config = dict(
    n_layer=12,
    d_model=224,
    n_head=4,
    n_kv_head=4,
    head_dim=64,
    d_mlp=896,
    vocab_size=8192,
    activation='tanh_gelu',
    norm='layernorm',
    norm_place='pre',
    norm_eps=1e-05,
    positions='rope',
    rope_base=10000.0,
    rope_fraction=0.75,
    qk_norm=True,
    attn_scale=0.125,
    bias='none',
    tie_embeddings=False,
    parallel_block=True,
    init='uniform',
    init_std_qkv=0.0292,
    init_std_o=0.0,
    init_std_up=0.0292,
    init_std_down=0.0,
    optimizer='adamw',
    lr=0.00181,
    lr_mult_up=0.829,
    beta1=0.9,
    beta2=0.98,
    lr_head=0.00981,
    warmup_steps=369,
    schedule='wsd',
    decay_fraction=1.0,
    decay_shape='linear',
    final_lr_fraction=0.05,
    batch_tokens=32768,
    seq_len=1024,
    doc_mask=False,
    z_loss=1e-05,
    train_tokens=295700000,
    steps=9025,
    dataset='wikipedia_en',
)
Each number is 128 + 32 x the weight over the matrix's rms, rounded and kept within 0 to 255. Layers, rows and columns count from 0. Numbers have three digits each.

# layer 8 MLP up, 896x224, rms 0.0783, rows 325-449, columns 0-111
158112131183081169149105127149134127134135151126177141114155109113137153130179104130114079168198119112078169130153133143124083144185220110098160205102022129162104123122093146107155139175127139144119132076126172101086185108139120137100123106089104166116088097108159090097200163064115120116094103121165111121110121095101123123112171157142
106184166162170091114139182130146109098183140110118112105069106089147119113139149118071130196127106128184114142071107140142075122139066085202117116139143148088137104193135106147068121057168178146160069185074133092116103134154109083060130172138140158111173139143169169144136131112152125114089122094174104121082146119161112127129085112135
090141181161107196151089144102117106119156175162163147123151130115127135146117126121074136098137187139128194106110174167077147153132169133143088114145128122119080110139150191088139156111119136122119102150123160086175123157123166131169132188061141135110108116059117137112165147103131119095193116096100107111133161138165118091145161140116
134157130110098118108140133145148174139155084112096153080093118130131095175114167098135113138111139098164106078122027099171116135160171101146053063068140137139132135175125092127172149106156164116162130180162170099138104100172101128123139166140135106098154188146116104173144126161134114134155173100184160126139130102148107124093182094109
078206097144148130085123116176127155100180116133123081132113108119102137111105149168169123140137173161141119159123139100162136147117129091122109082117157109106077078142152147124178128177099132117129126130138155108107135126109140136142140191082132143063151129112128120121160120126147155191114149132165114070170086078120076078153177118123
156120127154151170119144113159113110115150162131117142096184119116112149160114105087107138079134139136186140095089109142191078154210134152095096127114119110091130078160123177160131131134161152110154096077112160130125119120161103116085176144123090150087149131132117086120134143136125092036120170160146146079175169121126115103093154133070
118115161084182133079127093115137110128132123166078151124106134150192111140173134121172116137121068134171085097103098085172140173094149122164110172100107125161092150129139076146158149126113126065198174122120114113093094151115126101141152148147156155099138137116163109159123116113087150144074116141165152165135083062107107149117101143135
169163108180090204162171143102166114115112164145114114093089120162154102137130134081095015134152159120084132164137177096152107118161194071115161109112082134157107104173087162131198149146117121117084122145127165130100133063123129175057128119158129063110159129104130108126174142176134154080072105179156213149090217152193105158154140198105
106141146128087115125112121179114102088132098177175100128111135091162084112109111141082079154112116072112154134152140114094126181121141110142145088135121096136096127163145146089123118108144135133134127103113127134113142153130130111112144096150131126108171115122123110154168120138127152132103131157162144115104101128116133129123131152097
115096107118162128124144154226126126107136144158116106139091072115129069154162125090090104120157082092148157185130169160154135197125137118096122103126107127152066128093100156142151074078095122106139059108107135112131157126139136173106147150162103111105132151076141156083184152161134076102124169188168152123137120158133089088137150111086
116091150066170149112206091185119133115148154107140130154121172158181141116091068152113112191123111088147115186112092109134097147134113134082200163153097068117091100106079158113098087099113158134097140161176145098121137171178125136159119142152142129104129085150161154083149161063147122126085133130183116149094129189092159131114158122150
117111131170149122146159134146098092093135122122112104162115093121110110171131153130071079128127129092111103139173138093107091129111123135119124120121148169152121086131132127087140096130107140107111135119141128166138162136106129161120132104143102138140117108131095073169149096097104137108100110139103092087146151117147111146083120111091
109184124098137138132138165115081143101152067109144061125156098138139186127114195175108150126170136201110207051114108085207107199144147123190151162086116154165152160161189156120052139134135136093125111148133126091083158145146118170127182153095084175075159150115136182120106104126159137106100130059135124122149064099171127138164167141082
130134169167157176087148128159095117145162136170136131111138098141161101144080145155116129147118165139154109126136121109183141117148176147129149180120165120090153112116151110119096081129101121085165144114082142083084160125157102109107133173081161177120138091141165153112118169118146079150041056152129142148144095108148140145083145138156
074157131173129109156118133123137130165177082142196072075186133096090072074148153171157095113106154113201139081173061180154165155220181132157160055138109096120135168166083095128127087079076123121216120102143147042111121130158149082132148127106115111072145171103127160170102150167129134153120147079124096161157098091119088159110154170067
123109133116216133089162058171098094119163120154112135154103122169162129123139125117070134139139167159138128180113138100165149176126191123129174130123110100087119116167098119121168104091138163109100110083076169113086142096174084152124112128068185143112127123117112140194182146088152058109089074110175187112111131092140107103160179119092
119098095157095150111158116157136124145157170159131178120133098167117116131122059133092043126123146146175156119067143157147048140102015125183099152150110049179124098120109122123115142113125114179174150076091151072151150111188103094140145148089154119095169120131164138157086232088092173151139119116168166157156151120215134194108091095094
128102104154102154193141128123113114171139170156158083133139127145154141153087077155145117137176128124120189160105176155083101110143101104146153135126114072172114069107189109149131118120132181154092127114125102118128161100097118152084145137132180138099148118107131112140208177063120143123130051127149147151124109152111120085141165121097
158102143162179137140174091147099091167127082176142138107190127125187080141093120179122104144165133131188150117130156156103036123209116136131108199127099121159088125160119120130083126152132146134125127099145166104107152071138143121112154131073163161107128132074176142106141213113138144121107143166144108134068162112117092138114168152150
167149105063125099153114142130152131127136164104149143082134161155147110171134114166105101132146111081157099121124124128134166177139107064169157120071080115065111126149102108141147108099168129110093159087126141143101132110152136136112155160143147112116178152081132105176156117142123153082143112111128166092125137123121168125102093157124
056177164132134118159185245074084158136164145158124087136105083101075096153132111120146145113124191098145133142144172155147069097087111079144140127146131155100085162153079077145077143136063148119104095108122074089123140100114175094133230130085156168077162160111187166145131112123175050096123127039177121075148102125179174145132135155150
127158182131155086086191177143137144127165172155122118128163033179194095140115174166111100157213160139171134220141121194221158112181077119153139043064103085142118058170144126152089106086075137097094086139140162096140124144166168120142168208138152099099128149162135077144173164097106122111125130149126189121156103159120118124111083125110
089104146104120127132163182114153038150136086130138073110117081195144125124181128156122109096170126114139137162123088124149125159146089139221146104100176167145123102120123116157109094127058102118125126108114141083170143065134105159127091197157159145106118137107135181082182160140140137106120168116183082152123126129104127128136177172164
128070062158153080131139095132145100104148124127087168096153105146093136198176125136126074119094121114088126163160086120130130113103149155112135111146125152104140069124121157126149067096136089135123118069157124126140169138171163147122135134115171091081122150075188126129171113147170141190051138108158159154178123125131171056144218100082
110097070121138105121167163133137168111170103146023157135077115187092144165185161087151100103132123136185139110069133109191127139124143096145120141157113105119131181110154125099183188089148198150132107118096108102105109069147112146135119115163077065078161155095098109155134168147134136172106092109156188165121134103081101079110136104089
108078131073139162139132089195123140160167113110117150092134207185205161123116071164109098149122106061130144117108128136167103162162177133159207121164079087143064137125091122109169109147163129141120073130144137098108169184166138126098109127105139128065116096114105054099118138069124140176032081146143150127128097118092136105153156151180
131119132146136108102148169143092152170148097152098105072095112152101089140146101199154126135141138166089144151086120108181126165100080107106118031160148191133116148145027187115144127115111082155148130154163190111130160162125181133121119114112208154112124138131218145118160130154067144141137146114170130111147152155137044155083150203113
138121088123143138142152147118101097111157151091164133094185131147123132117135110117104131155146151171123154105142128051185150123157162105099137162091148144098110155157163145120117146041157134113221141145046141118086100116148153158090176189129103172136153174119103107135157135165147116061104098170125228095100145127111146157067161155096
083135126089161161164142174149097181107166122146097198147141159139076115119175115119132119154110150076157102171086134164142203162110110172162171147122060105136133157106105127117124057190070095079138087134121126080103145142187088133120142087115177167107154124070133100108120132097182078149098143139195128081189090134098113130064084147166
101169175143135089110112176127118148133150103140127137169108132080083120121113113167136106096101127069133164127132144145123118169124121132105163175138099117158050119105120091109156137131153078145135124132200104116129128149126096077119160086129163094084166155110125116129147113101120134163129093131151131153125108113085118103124137121125
093223126175114132148130146136147153217146137130123147108112092177169060152155071086084063205139126047158133182193195105082105176080186123109110131098061157117078120163091116122191138119080146083127143167135183096098125110165133108076107129136131168138165148116104138120195152086157169088125149183149152073205113130097184119089108120145
177082154116102172096161132093158095171180154169104147104127195139156127242075158084148135146116058113217053159107184169099106112125088111138077187196096101177131083143097167110030102132118134197197148063150187099134131073127081187107170178156094137088164144100160113146111146080054121166091123135101143092155114110114098159114129097140
100118158120042112072120113185160075125155133161087154114114112091112124104149134085153085140142174083144104172162090163105141132113094147199101209139141115171090105187126115062149102131158165090213104146164185091075139143159134079128132147124159154063133135141224129129119148116078109188125123114139142122139102057165074134106103115167
148150192145108163120163140134170134128131148172075127163113079131118120188099188125122057126147129159116106218110180104083095167131110160110115163140092201104130139099111143156109049132131128122174121095128143109080176046181088141138196138127104187109149182079149183131160102132091112037103151098135198103162119133133115148132148164094
161136115144137106165145152106128128169241133145132106086140184137140079161083177178127119108089081135130109135121133182164097177174201066111089129102138164184158084159164132121183122139177161100189184153159120070111082129122086086130185133147101146013134124091133149109094132127119150132128079115097131112108132182118043124146090068164
205121136098134148127168151155140158167131112139136182106106146142157137145106151134054107181097129110142105160175117119177148156107153113066063118096091137109093136127073160118107133073153152175121118123147140130148122093161134147118182178129113092110150124141146085234149131141099109079161141110150127093107182063118108173090125142109
155145098117186156055120140142138129128131164111161163127144129129175134151136109101027124127127067109181187132129124100096164114129143068132046089148175139078092141150166141149107095057177132109111075143100127105125131142157138134113106208114135140147153153092174116109156121160162164110107139142130154153160121073156126164097145156050
128196081167094070176107114110135147190138143164136121172100120130153155108144163190071135108125129112128137129102092124145093186145088056092100099159147147117109088168102169149136199123090144200147138087210122109096150117171118135083141147082106068099126127110116108162229126099180128163128068141174229103099118144087053139142171164104
121121134184156139144128130118107139114131106142100117077133095124143128142091097094116136187185143136125131169119153185121122146174093137139083127135143117071134101113142163101123126131144102158106086177101174117099125117167079169102125109117121149114122152117174150180142177101177136083090076097148091119147178083093106119112127179084
081134084116148202165148176125148161130162085116124154158133148091074125136116114134084066075099131081131117162091068090102099125060074088135161116129130229085173123158161200091093104132108137066113121208095121079162144102118104120126128152139155155085170152045121101120085097164132075137112103083203168132125142180175100175124121169164
091129128169077136189096148119092112132174097141148125045107143152094063123124160132104111094178123120175110120106132186135154144194129131084105107085108126165093134116100126138105116112127133165216138157137111043109101038133101164121172118128129107090165162150129058141131238128098201107154173112143121134117145099127040161093135184086
174158107168149153137195105181130208137159080144102177104133168129065127130092133117144122172124090066160149145132138141094104103157122092091173084161130133126109084159124122090102111126115189096137117099090132119109116058129134130154143098088113086126185139121164067122139136167200145177100151069099181091109149087112129151164141133121
134158140114172153094127220112114169147124143104106057104134061142136109135048150127141133131109164186159100158102020089156047116114123075097138123116160122131143124145137138174079128111108171074194162162092058105121128068188102170110208164145113172116135189087125113149116137119069104132132122126154158071122139117090125183165118120103
120168091135110116173128152100167184157115142183168135086102115103143134101189159160101132043142115136145178120129100169176116141133128105145138111159123115130121135125221166113144187130140166141118112161096158084109140092110170120121131113179171110120133135119120065125160141118113133184134054094123094134098141209126143144130139162113
138122161078157104081103072171050138123137145132147081162140136165179086107071165163119139168138080174133093130125119107151114177176133070111137090143081183169121130149175189141099115093074125134205142094139131067099141122156159166090168152105154115077138168115238158063119145125100154135121132185120113155168135146168123119182154145137
156151138166122151107175113202099113122164145142091085115098109130154111164095094162125119167173069113108142133123130158104091165146192165137150101090154124075116098121090122142121127144183136145112106125070156103115147119213072115158113113140146153115095138135143143113133115150173117174106133131122135123088150091091124172171207201124
088196117103096116162194113116154111182125171107121115094096104082056111111143159152114090125168110090114134161134066148135107095130126108139075164117141165130053105151152131131138090111155174130116113200129145121132127140095141125130130192100173126133183167087165121147148159140145059115100127074143130088133111153137144080120178159053
075153159151123086106173109083070106138125172152135099110100113196139138125152191151064075170172096136156138140145112207129145117125106099086175185077127207128099112128087124073153154174111171101095144154130103117066100064126105135162104103107154119104107178132129101121157160134134126149148115126129147089101135137127136077146202176147
140145163128122153126143164218140145172168100123170102138192120178149055171133091183099108100179110120132159118100131125139135166124164142096128135185072166076141125090103190134134107138100110073097086059129133112184139181190161164082170177103096153096155140119148138075120181066118142144078111111099085129212096118093123124114188153180
169114143145089128138136098144139102140138129173141102115112125131168112147080075152145088161152114128131113153079124142106114143131120090161107148068111120170131086198101161166140135098141149124124085077116144111101123092128148159082170102101152147132120138115136162175158167097174159081048138142194101157141128157129122186092091116090
160141162109113086079151149179133071112148163195130101119071152159092155075135127094143083102123158155093129204168121133151124136085164117100112129098108125097092147159094140096162064083144102126150149166119137089083145122133098145121090116113105128111159103151119125179141119128098045108139083078152131157105163117144142129128119108068
126104121148076116140122130191145138110137161141152114124137131118161108141114121139118096163109091111150104122128092146117112154127083075117136106141141139056151104121092196107132182172139171119177086164120085126119105130134112122136199171170144162117150166099071089142104129095086107140103118177129159144155107168141110096131172092095
097132121110166104123091125170133101115132085099107112121099114114141110106112120155111087137195118123158123176154141117110107155151104111150157146117135082085097115136099117154097096127112117131137125145130131131171154126139145159183143151154127161081114140125139111156184183085153169132134144105130118090108113123102104137108147110104
103151164192161061156141188165114027108143058149120110179123096104112120122179157144120068188144153105171128100104125078177151115140133104164164090069173144140121130140126111123127173098101166165172089108097126092166085040134114144142129155149149112147142177137130102139164126142110166158149136095180158097116105187160129136065115141095
192080139093145154042193201117085119167185144118097145156136069187188017141108087182092078153131118137082166158139044147102150127132132154140112255135136187074117177177105103097105073124206097071160145188099171096115122191198123110068178120186089138102123109123138102157104159089076173086109086099136117120157160154161081154113098209114
133111059102159102149133121103133148152153112132077149148122160157133150157154185135148066109156144152177171098115080059156094088134108095217151121120162101138147107168135150168122110118098234131152149092187159100101102064181184153071110172115115111074118126103154061146100150185128124136093158083171192118116096152138075154145152108092
113124088140113109188150107160175120114124188139103123065177133152149101162121109144061092153147107042148149140171104119111147131125116153162212153132075118135086118101079103169125135104104134092143111182116135102127080121225120138140147133139156109089169121110105130159114179135138137127093094122138103117179170112142119111129134153113
149086149142153183130149058133134134156173134144180157104175144128129096142064083124141119147087145157126118147145127088115160126129114142180206171107065116232095096105111144165129170077136099111114193102165111115105138121130186123078174186078190071109148165133171095181109114089167183112093208078152096144149124134137097137131083127151
122109137134125124150202085109127158175114140125128118126113118159154162129114129149121149118189125130174182120125140138132121164156156103119117125132085133146098157157138132130131104190091136071120151083127187095111141121153161117097131135125118110141099148062133145078156123103075098134103099168085102102150083104119145138154194103155
146081149111126130137186151153051143108149114123117142107144093157135142212156104149088101226116124158084154145158080124157088093121070124175105148113151178089090097137133153081059124099108151125130174187124128117148160096201136162102137173152139092118167179049103122139171128104087166051130110150118174137113174133163137128149159140144
078118187102125138141148185101075084155128135142128070140132077148196127129110131156161100164099094131149109154122127132125083143119139092141139113172124126131121092161202108079124132131152166163129143140111111127128142136148168167137208104179101114099142154096153129104116137075151110124120132122145136190107113169128158163104125131146
224126072132111163045149137191112095107140128115135115123116139209071135121114136187095089110100042116142169140079086116119137160145157157105154034167129195110110141119100186126121122112157180161190152078121154090081151086153182120134193164146160125103180183046144103110107130116153116151103125172145143167132140144132129157145129166108
103171204148171155148129169095083107101153119179133099176104066152087069164121158148154123179106140074159133088176140147154092144108088099092137093056183128094119204113101143125118139064082092098233132151167117135086103119192132180165134147110153163094126128138130140130104115163074144108137116088160128141154135159119151177111107134100
121119119096127104181089152142169092128120134144087150094145107147153120117137141167129102195098136104160121170123080160121153177179095135166171113137092158161121150141151164084140098062126148094114083116104133121109156132141097160107119137118164117123134119084166104157131178145131136140099162104171147152153087123087136175110110129066
132155137122105087111185145170150155133128110131128199143095189103154077154187107145120090136139124090193127161063100126098158105130144103172094178107073172119151161134137103135090067113129166115129145159180135108094142112162074084135159152144135083123167152092155154129071121150100109110119139164171143124153080146096159112125101135141
105110226165094160084116167127160101093125123180094142119173129130145120128124085111129114160134126139138196116127132167076152134143143105147152180133121094135089103202099143157116118146109114130067105130136139110131144129153104088061138141126151122115157109126149174165122118075130149105105172121178141154158164135074168134113125152117
089142132113158135154127117104101157182162138183131157111146099145137118136097146101150138100184162175169097147184094090135174100208119143097160090135173137089141175126171165154048106184070145105154143076171126089081131105171176165114187151119080134093147161092097104118127173151146096162093187129165170114185085166090080111125191106071
106128161123142086117132174138089066168140123169136137105100098165138137127141173157105124113124114153192101132031067115142125113166138083158115159161125129151127087179129175102167104151108180110112130097161118128091087150132097111090145142130148150099105135097120116152159132175214150145102079100138122123113060096140102140148136156045
170117099121127151174123132100124120096148100157150147142102139135126130136142107160123129105151102129134138179141092216093152151215155090129122140150124116130110163151133099148119072093124166061140145154109152124091142156125118108118099117114113161106158115133145113107125146122168089169147136133113122127114123148121152163110169170143
126117147115137181070168123165172112128140127154086158161099132139184131117129109122123075128143141094090189161123139130086149116111142126127113146090157158149109127097034154086125088116145104131057135163108149098135163101158122139132119152173162097123109123109164150136152137079154111186054049146162129078188146115141112131079174171172
113072145094184089153116146100086098116153152109084077152121148152134105175095167125132124203140098088159124167051173107183138137132102077104166142083123138104153147118103179101115082097117102158124185120117139096118157114123157198062160162109084137087113159085133145115162117140144130100119132122138132116178122150086108132134183119119
105131148194175128085125104161104097140128113159091101159138084159192132150161165134099126131153072121087173107122148097128109174140091103121131136076151125094123056171122157156125045103120199095135037113111147126075155125136174102101183152105138149101121132117095143165182133151113193056114141140139183131162098109136106111097135147119
163121102223052125159120133087081119100120116103114101130102066177178077108164157179093138193157127141133143106185118177131104153097112126125162164140128154113124139202082126153126141136119119138134130127127151112133138064104165133076132136100099131129141156151184126119132121087149118099100096103101136098141151090107108106123119130122
117163112166081093053075144093117095169173114148078182034131154152057149160128155088158149107144083129189126106143080113140118139175167105170139176139144097140104147181077109150138156108120130137143133131149126079119097061172138128146140115070133081081144149073090151165162167100217123182100149099117152074184135087115130111167182103092
134073161162169140152190221163100100125154168145127063152125137145102117126085155159152127117092096221123094114087132121162086148156114099151181140077103154172159113146116196120102113129102199123171115176154128072106130113136142100089201107181118134122150208101102099150113101132136117149099138108208166190112117149182121157098151115117
124133149152150143054146149130121150151190138193087123093133108135125095150204160092078130133104079126098154103082167134129143130150143083093089076157151129083102150182077131151106091166139044143146060092190124106070106163197124079117134121134152119044182149105092169090147107126141148124128142096139128194073144112190131090146145130124
210164205107082103133127110145160099145172125148150146085182135150147122128080128163114094149133076031099080148118100078168110163154124123124092203136114176100111137111107118106128153081146077140150154147214120081135145125183111192067144155111113127093122126078098135109172155130079135125109154116121090090115143157190085151162155169109
128144109188142115104160125170106164120137155161148118129176121128126101113073118154076100122106112096144147075130096125155138134153113072125131101114157100135075123163138156130144109149091128059114105106129154125084141115158107108123104175122136165109140142115123154136168125143142113089121159115136163106106133101106085096148159169132
193134081120119096064162157164118163151158119146055116135204116109212158144145127115157145170116114087154124118170108106146097105170123099130072169109128174132107104175176152083042113125148148098157135131142136099093146122149083097151174168124167113104248176090114080150107141127181072130074185081120105075157137142114158128130142150085
100187117108142081146144171097121176152118197125090103135081082179145143153106153193072107098139140166114099142136115172130069168133146066157153182103141147096150145126165202075174126129125141126075159166151194080116150107093169110081129144131175118140127160095133114134123147126158071130101170097111173171168150089143088138093112126090
121164150187134101122162144095128097153150148141131102140153143151085080139101174152132132096190127161117087147114138121157163170136116058185143145051163137126098114148174217082140128092128143095153136101100122111103114083108103156142161142114202116127095180095090189152139081169127092141066120170162143143164092112194157120133166056086
197121154134148102139167178153132103108162176162046131159116101151092090151151097128143105193139126120117179145148111155157170085135159156157063152113116127106035108161185143096136083092185093146172094131130124113139173125117099154122149126190180068084179114109120141101161137116047079133120092142125185132183071131128153118138128106097
168131146157081182116137169172124142116165135188118158082170114116174096114127095170126058146109103086111147135139122148070139173132133152136144174125108132134149088164116131168119109127134132143101071093079169079110138151152085053158155126109151107117096127163093150122154146081168092118096103136130182135175104151069105182138131225115
063163101196125140146122112096127192165141186112084132102134095159120127146190119098081084109183116135144129144200105179129117159115141127135131164133055179098067157109168112147148128075105135131143132145106120117115104054172118099080101119170170139113123148131134117154147133147158141147112120135147175103149180098140113164139170141099
127142104135198124078142101131103098093160123185151120171129176131177111134137130133085121147195088141182114105064128127179125104149123143098069156118133117113141122110151139097148124148170163145111129108096151113108128159134104159096151112109101207094120116121140129140095155093086123122090126177156141150127106160128105136094169145141
123108113113131169155138129119125083109145105112112157126152116130120120129197106084128060152136151145127128163132117091140109162123128143078097137167099160148097120113151129156104095120109161129113115123114102152107118151137110115123140096121137100126124154125132028126198127092100143134111114142138140091143123111119104162087152138096
136144113138104137093232117173101203130180189097091112126109137151159167167065076161155136103177132165136075183142095094130121131195154136122156188150102130125106157151155130113134129143147184126120089095154145070087198153133085120126103101155134144095131124063122178126154143152130097143055067184141105110125177202109137131165163162181
104150155151077162131121191148055143169180112104105106125080106129105127149093103141091106126107115068115146166152136121153088173083101138134154095149137134146109128135119087089165132129120177090117119121124153095145214146149118130139166125083190111110112097101099157109198122103079174143139166121127175128137142157071194083117149117105
090171101136088147212123203113100112176131067149138112150081142136150103125119109143107080168114138068155138132093175107117115150139112131160165115142097137108105131091156096114114106113108100189120076132099125125102179131136159142111155123176109121112116122104141156156130106131144098112129098178181124139163144109121172153121106131123
165160196138103096184147153142101136097126117156154078145129144147205126156117091156126107129168129103098129147142200142130125127148188103101134147053153112097126105151140160108128104141129150095088089121162146121125182136131104165110140092166141097134132104098066120159200155099149076063149064130119168106097145142101167069113183134105
165147134122116127117113150116138082207154119162093086079155087123160145162108161160112129130126084113153155135124149132123069119147126081108116119164160181152110161189157179158102182072124142094115132142174149084133119105159190106087240194164156103138166183051130124127118108133121107144117113145157151105190093151123160134113082091142
148157176173137147067186126124116114075132131149104169163117077172102088204139121180121077125165074128093164210130152108154100107104140145217160121140112147062106170213100131095086070148122144105164117201052167108114168113139173092153147126092127153127129126047110130125154163116128118060108136126135098120055113143182121117102109147152
175113130134180177136163154140143106080128130144181103048146100102108125107071108154131094196203133127205176100096126135203129100100157141125101097111136134126102114086112127165067140091091091164132131017095145127108148082126168185090128181110108124133127140107193146200116173147122160145146082073170123184138106076179109097041116155054
108172076135124148145191166125114152132144147139033098147089097230080082134096138140142083205149129127161157151118170121152151151197164168149141077155154109043101079140187136103131176127068155086120075157093158121093126113224037183081149111108169131108105180128121084116098216151170064156165116153151127159130108155125061117159156168105
136074120145206161095128139125098081124133110145119169146151158135099086142189182198044065101167101114140074165108064119123127140141180154175137154188126155108137159142179158114112106063061161102109110106120154101122125095136143106006172110109101169134171172136137106137103165145111103164086138142129152082105117107119130103132155222090
079158164125123099150141148139068119162149119180103106105090099146088103112119140150126132096129153120099098106147111105115103165129138110144152113165121182127125124142117114119170122075150139156108151131106174102106153152151148122118121117112137071111123129104130165149135120118162119166087067105150112131109101096113091105161128134166
104131145156126212060143144161137121188142159142119106142077124133109173201086120118121055105113084117116134183179151165126075116163165171122138108097143161114169069066141170100144091123158148073151117179143182125092115133103070124138136146141138146080146121079113143146091091147069098103087144161143132103199167118108172185092081166105
096148130140139172114135138109101117088151151146187141182137104146131110144161120098074128114167080139146093134127147158099129149134147152120070161133165158108121100117132113111129104119110092160108064141119151140082101103142130153115138167140092151131112159144115132135158154132173073169125091147121149117096135078163109141062156117064
152143075126110146148132135145172137174129189131149089125129133163167122114068131075081099133154095048109085123133073138092126136095115109118082136148133169159077121134123100125105107120114184136152115167072163112099095117139166072155131156149158171113154176091138150136104114128063116144149133154144174132175112110165141132154115100056
216132141160152055161150178129126116094157098153115098108134097184166102167141181133157089134141156155104118180119181128103127132098138123111126161098141168122089102110118142082120090109141141130124134122114175111115166109118166130117119100126094088088153174113135095109185116103075117122140039155144146065093117093171115092123147138141
144086168156169101158178137147086072130170173142170113196174103183115051192130122104124086133176087199143147192069101192086101168193139124159137112152089106082108081120164147136032126100128128181102055116070124109117109146140120167123118147114132111091144157151128107123134205062157135126075113130109118145185126122108168139118211129137
128126163066153121166176138094118161132139156079053115142144107220124183125167061109147120099147100110163196093125059159166164145183147061178130078088110158112084204121116123134125074098118171171121135135127158087123143168174129146126097116108151123065129140120118119132104165124142161112169118073092148121138148180128139092118115157109
203108134077094168072167125174196149122159143135119143110084137194161105145090103117141051183137166121081127138173143107175138110129148157179174158092091150144129151140137116186117093167131142127116169148120151107152119096203121131098134153073072099105163119093132117112133153091090144114069078112170175097219138165124056134098083150126
100149157152138128121157189158149150114170121156147119094087076178051088117122126088142108198131159176141149118135133121075122151124162125198136142165113159097120095160105124142132110145142157096088071174098235095062145133153143127084133112076119163051138155094150140121093153075176098132097124069153123054122090009105116130123078182114
155071150122104122131141142179104117134169112145111082081099112181089130162113165111142110156112090148127095150149174180098143233122150144123181112171125154111132118104119114054144150104056080158108138077077118089120127123119110171109146126144113132094107145098147158116121114110145128147120123121130185128168157068076118126110123139112
130151166120104156117116121150136095150142122136131084060108130147061093128094178180132110149127106098135170103154134130088124160084143103133159147133142141149107131124131085115100154136127123127180108070133122110109108136149124092162168148128163162104171148126141132149089116115132158201107131134156126164150069136074156144094083155111
164134123157107133097109145143135127155145148137128129058144128139132142187122102151096085101101112131125112087158143126142042108142200104086143132114152145124099099113061145123114123076121112144175129169182155093048107064190113123164143203113135110112122167128180036146115148123126159046134080122157169108096164085144097159107158095101
159168150106106105173163152175176109154150155133125079104107135171116125138115161143096107142126142121099103130161160120152176133113132095145133144087110135107113109134123112112157090105121164131123139181199169107148161119139161153107110170134154097100113136117062164124211131160112117085111133108143104089128157134123107071157159111126
148120132181097082098155119183138128140185135159151077101163152151183164163062136158116122124142145098108116169155154160184086160182058079111114171119107089122118132151097140099141128151122160093124106104173138096101141102124121079151127164136138116120123125120101140141145101148097117120081159134110112117130107118079123082135177056159
124119108096109129176157186133126148105150055148113087139038140087105109093159101129091092081116068146152143177101126138123175130146115102137076116122191201126152067094107129155052136183068151141134099201183133122119120151183076197118146132196104130087147163074177060119144172166109124127172144135192080115086147118121139162099120156189
155137149108094109091135165163108134157162141154126101078174146103153133079150170154062137120169109127096152117176085124127185135150119138076122132079125125108109128164143154133067036120069154089192095154162129098138111198168163130096125119115164165113131123133150063123184131137127083086108080185142085054108100104128104143160179130111
118155131064147110136122199133107161109168065126112115144116160160121117094121130178167090169095123122161123115171102168155143126202116122113173129133129131156055166089129094091116104137122146138129173160121154097094132128128136132146174092133203067082147136135151090106185139100129137183150123112138190151125106111116150115128160092165
102204107149163143130126137091131106136137156094108103111113104203138142150177163160159130128110139179116151128111103126170163101143117057129169136114134125142129144166136132124096102116119128118091118129169195106108103097136120145109145141097104128129153104129153090108157113171121111118088165167123153129089135119110170110151133151133
112140097093080172149202175100121097061161108174177179206116144130079093203191126186122068118142155150181120210136130104136107166119100188197159106153153189092151121161102162159146093131104090099136067158105135104155119108170172163114160127147150136071147152090123140105141161151110113150087114160145125107054113139156126102144118161082
110145154091134200148166114165109145139136143135101167112081135161138105142133133143089107134143075091134126130117079132122158194116101123202156136085130145113122136106139104169115125141105131094117103124130120129109151164164088136166114169156142176110141119079099170167122158148128155111082155152151177085156111161144155144127098127113
147122067106129166082107132128163142097160196140068130199110104186093129117113140177178072103131138157084106143119106177118136123185156151108099135109043137097062119133151199139100087131137165087147133212137128089121141065214115109191193102116131160099142118074153095110165112125141103071154080161136096096173189112118095090139181148185
137173124152123175102087126134138072073173126112129119066099095160100126079145188173114146155132153170129130155163150084141186142131160125177149082155146078169179119180197120145152083063180119098122078105095178119116141101189085093068182125043125104087156132165078129172159132081161100157081144110168092113158091182161112090187122126124
169112162172147128112116143130093057100131134143141129126129130153076105185159134120125101144160112183147137157147165153114070102141124145112086099147131133170078145160156161133058125070087084142178132172080085099065139134108116105150172167143156122137125128135151080118197157118087108088068075153130161143169132123105104161128169144093
092172148142134099109107131174133099151136098142147055141150143163157132151161159166110128085127144131139135137170119119071119139131149090130077088140151098116110090098096124070126119092165105095150130140182124117115136151128109092138119169108114120106144135121095133167139124153144146133118106075126135108160101123165085147130155135139
072038098115197197131124094204094116117145113146139119122194145204201161139139119160111152137169076111197174164117123069154086187191169074157190167159048144180097100081150185104124111119135071079135084089143178109124186124149114152096145150120150152084146120066159091129126181073131146197111118131168137189104090146088085136120136115169
120154114071165103088184138178134137099155099127131056145132126115155121145118127190101113126058152136127119124129096085161135115081057121134132080133143126080172146165150199069145099118127080071091165126133146104119150151141199165070187194152141071107164153121144140182109126138091129140109152177136147162121111143181118130121083131144
164135190161152101104183194145119123122166113161133109120126120149086115159171138124156140152111178132140118152099116055173123159100117108139066117093152172091144170167096107147121110148134124113176099122119146040144117114144142172117156140131122088115139162098142133147165091126140131123110138077195158114169135161169053132153100104105
136123163128201141103151158164149160144115130130126157140170127164142055124199155140080110153171056089103121107090117161096130115101166073148059108091125214154125163119139110075156165141138130099117092123112116113127141132125129091095099230138156174100143180155148098163159145138124144173140124154157151075150127133202123124100138153171
153178106161132163177155215142108188100149106115101121134109067179071121177125124180182143079085123138143124140097093152098132177150128150155067111165135137128160173144181220092103100154115092107176135096122100096160087153112146116100156128156117169073185165098154146107101161112099088188127115085140115097191086124143071139150045132122
110053085054168212166164066111140131089143132118146107138139183168164160177072098125102139127162108104208159129172112156111152166184210154099175150165078178171113135092137183061109115187072146080067098103149137105075153177166141140154165132142165186095130144118117138159143126118091104115123069174106112186136146167153158060145141095161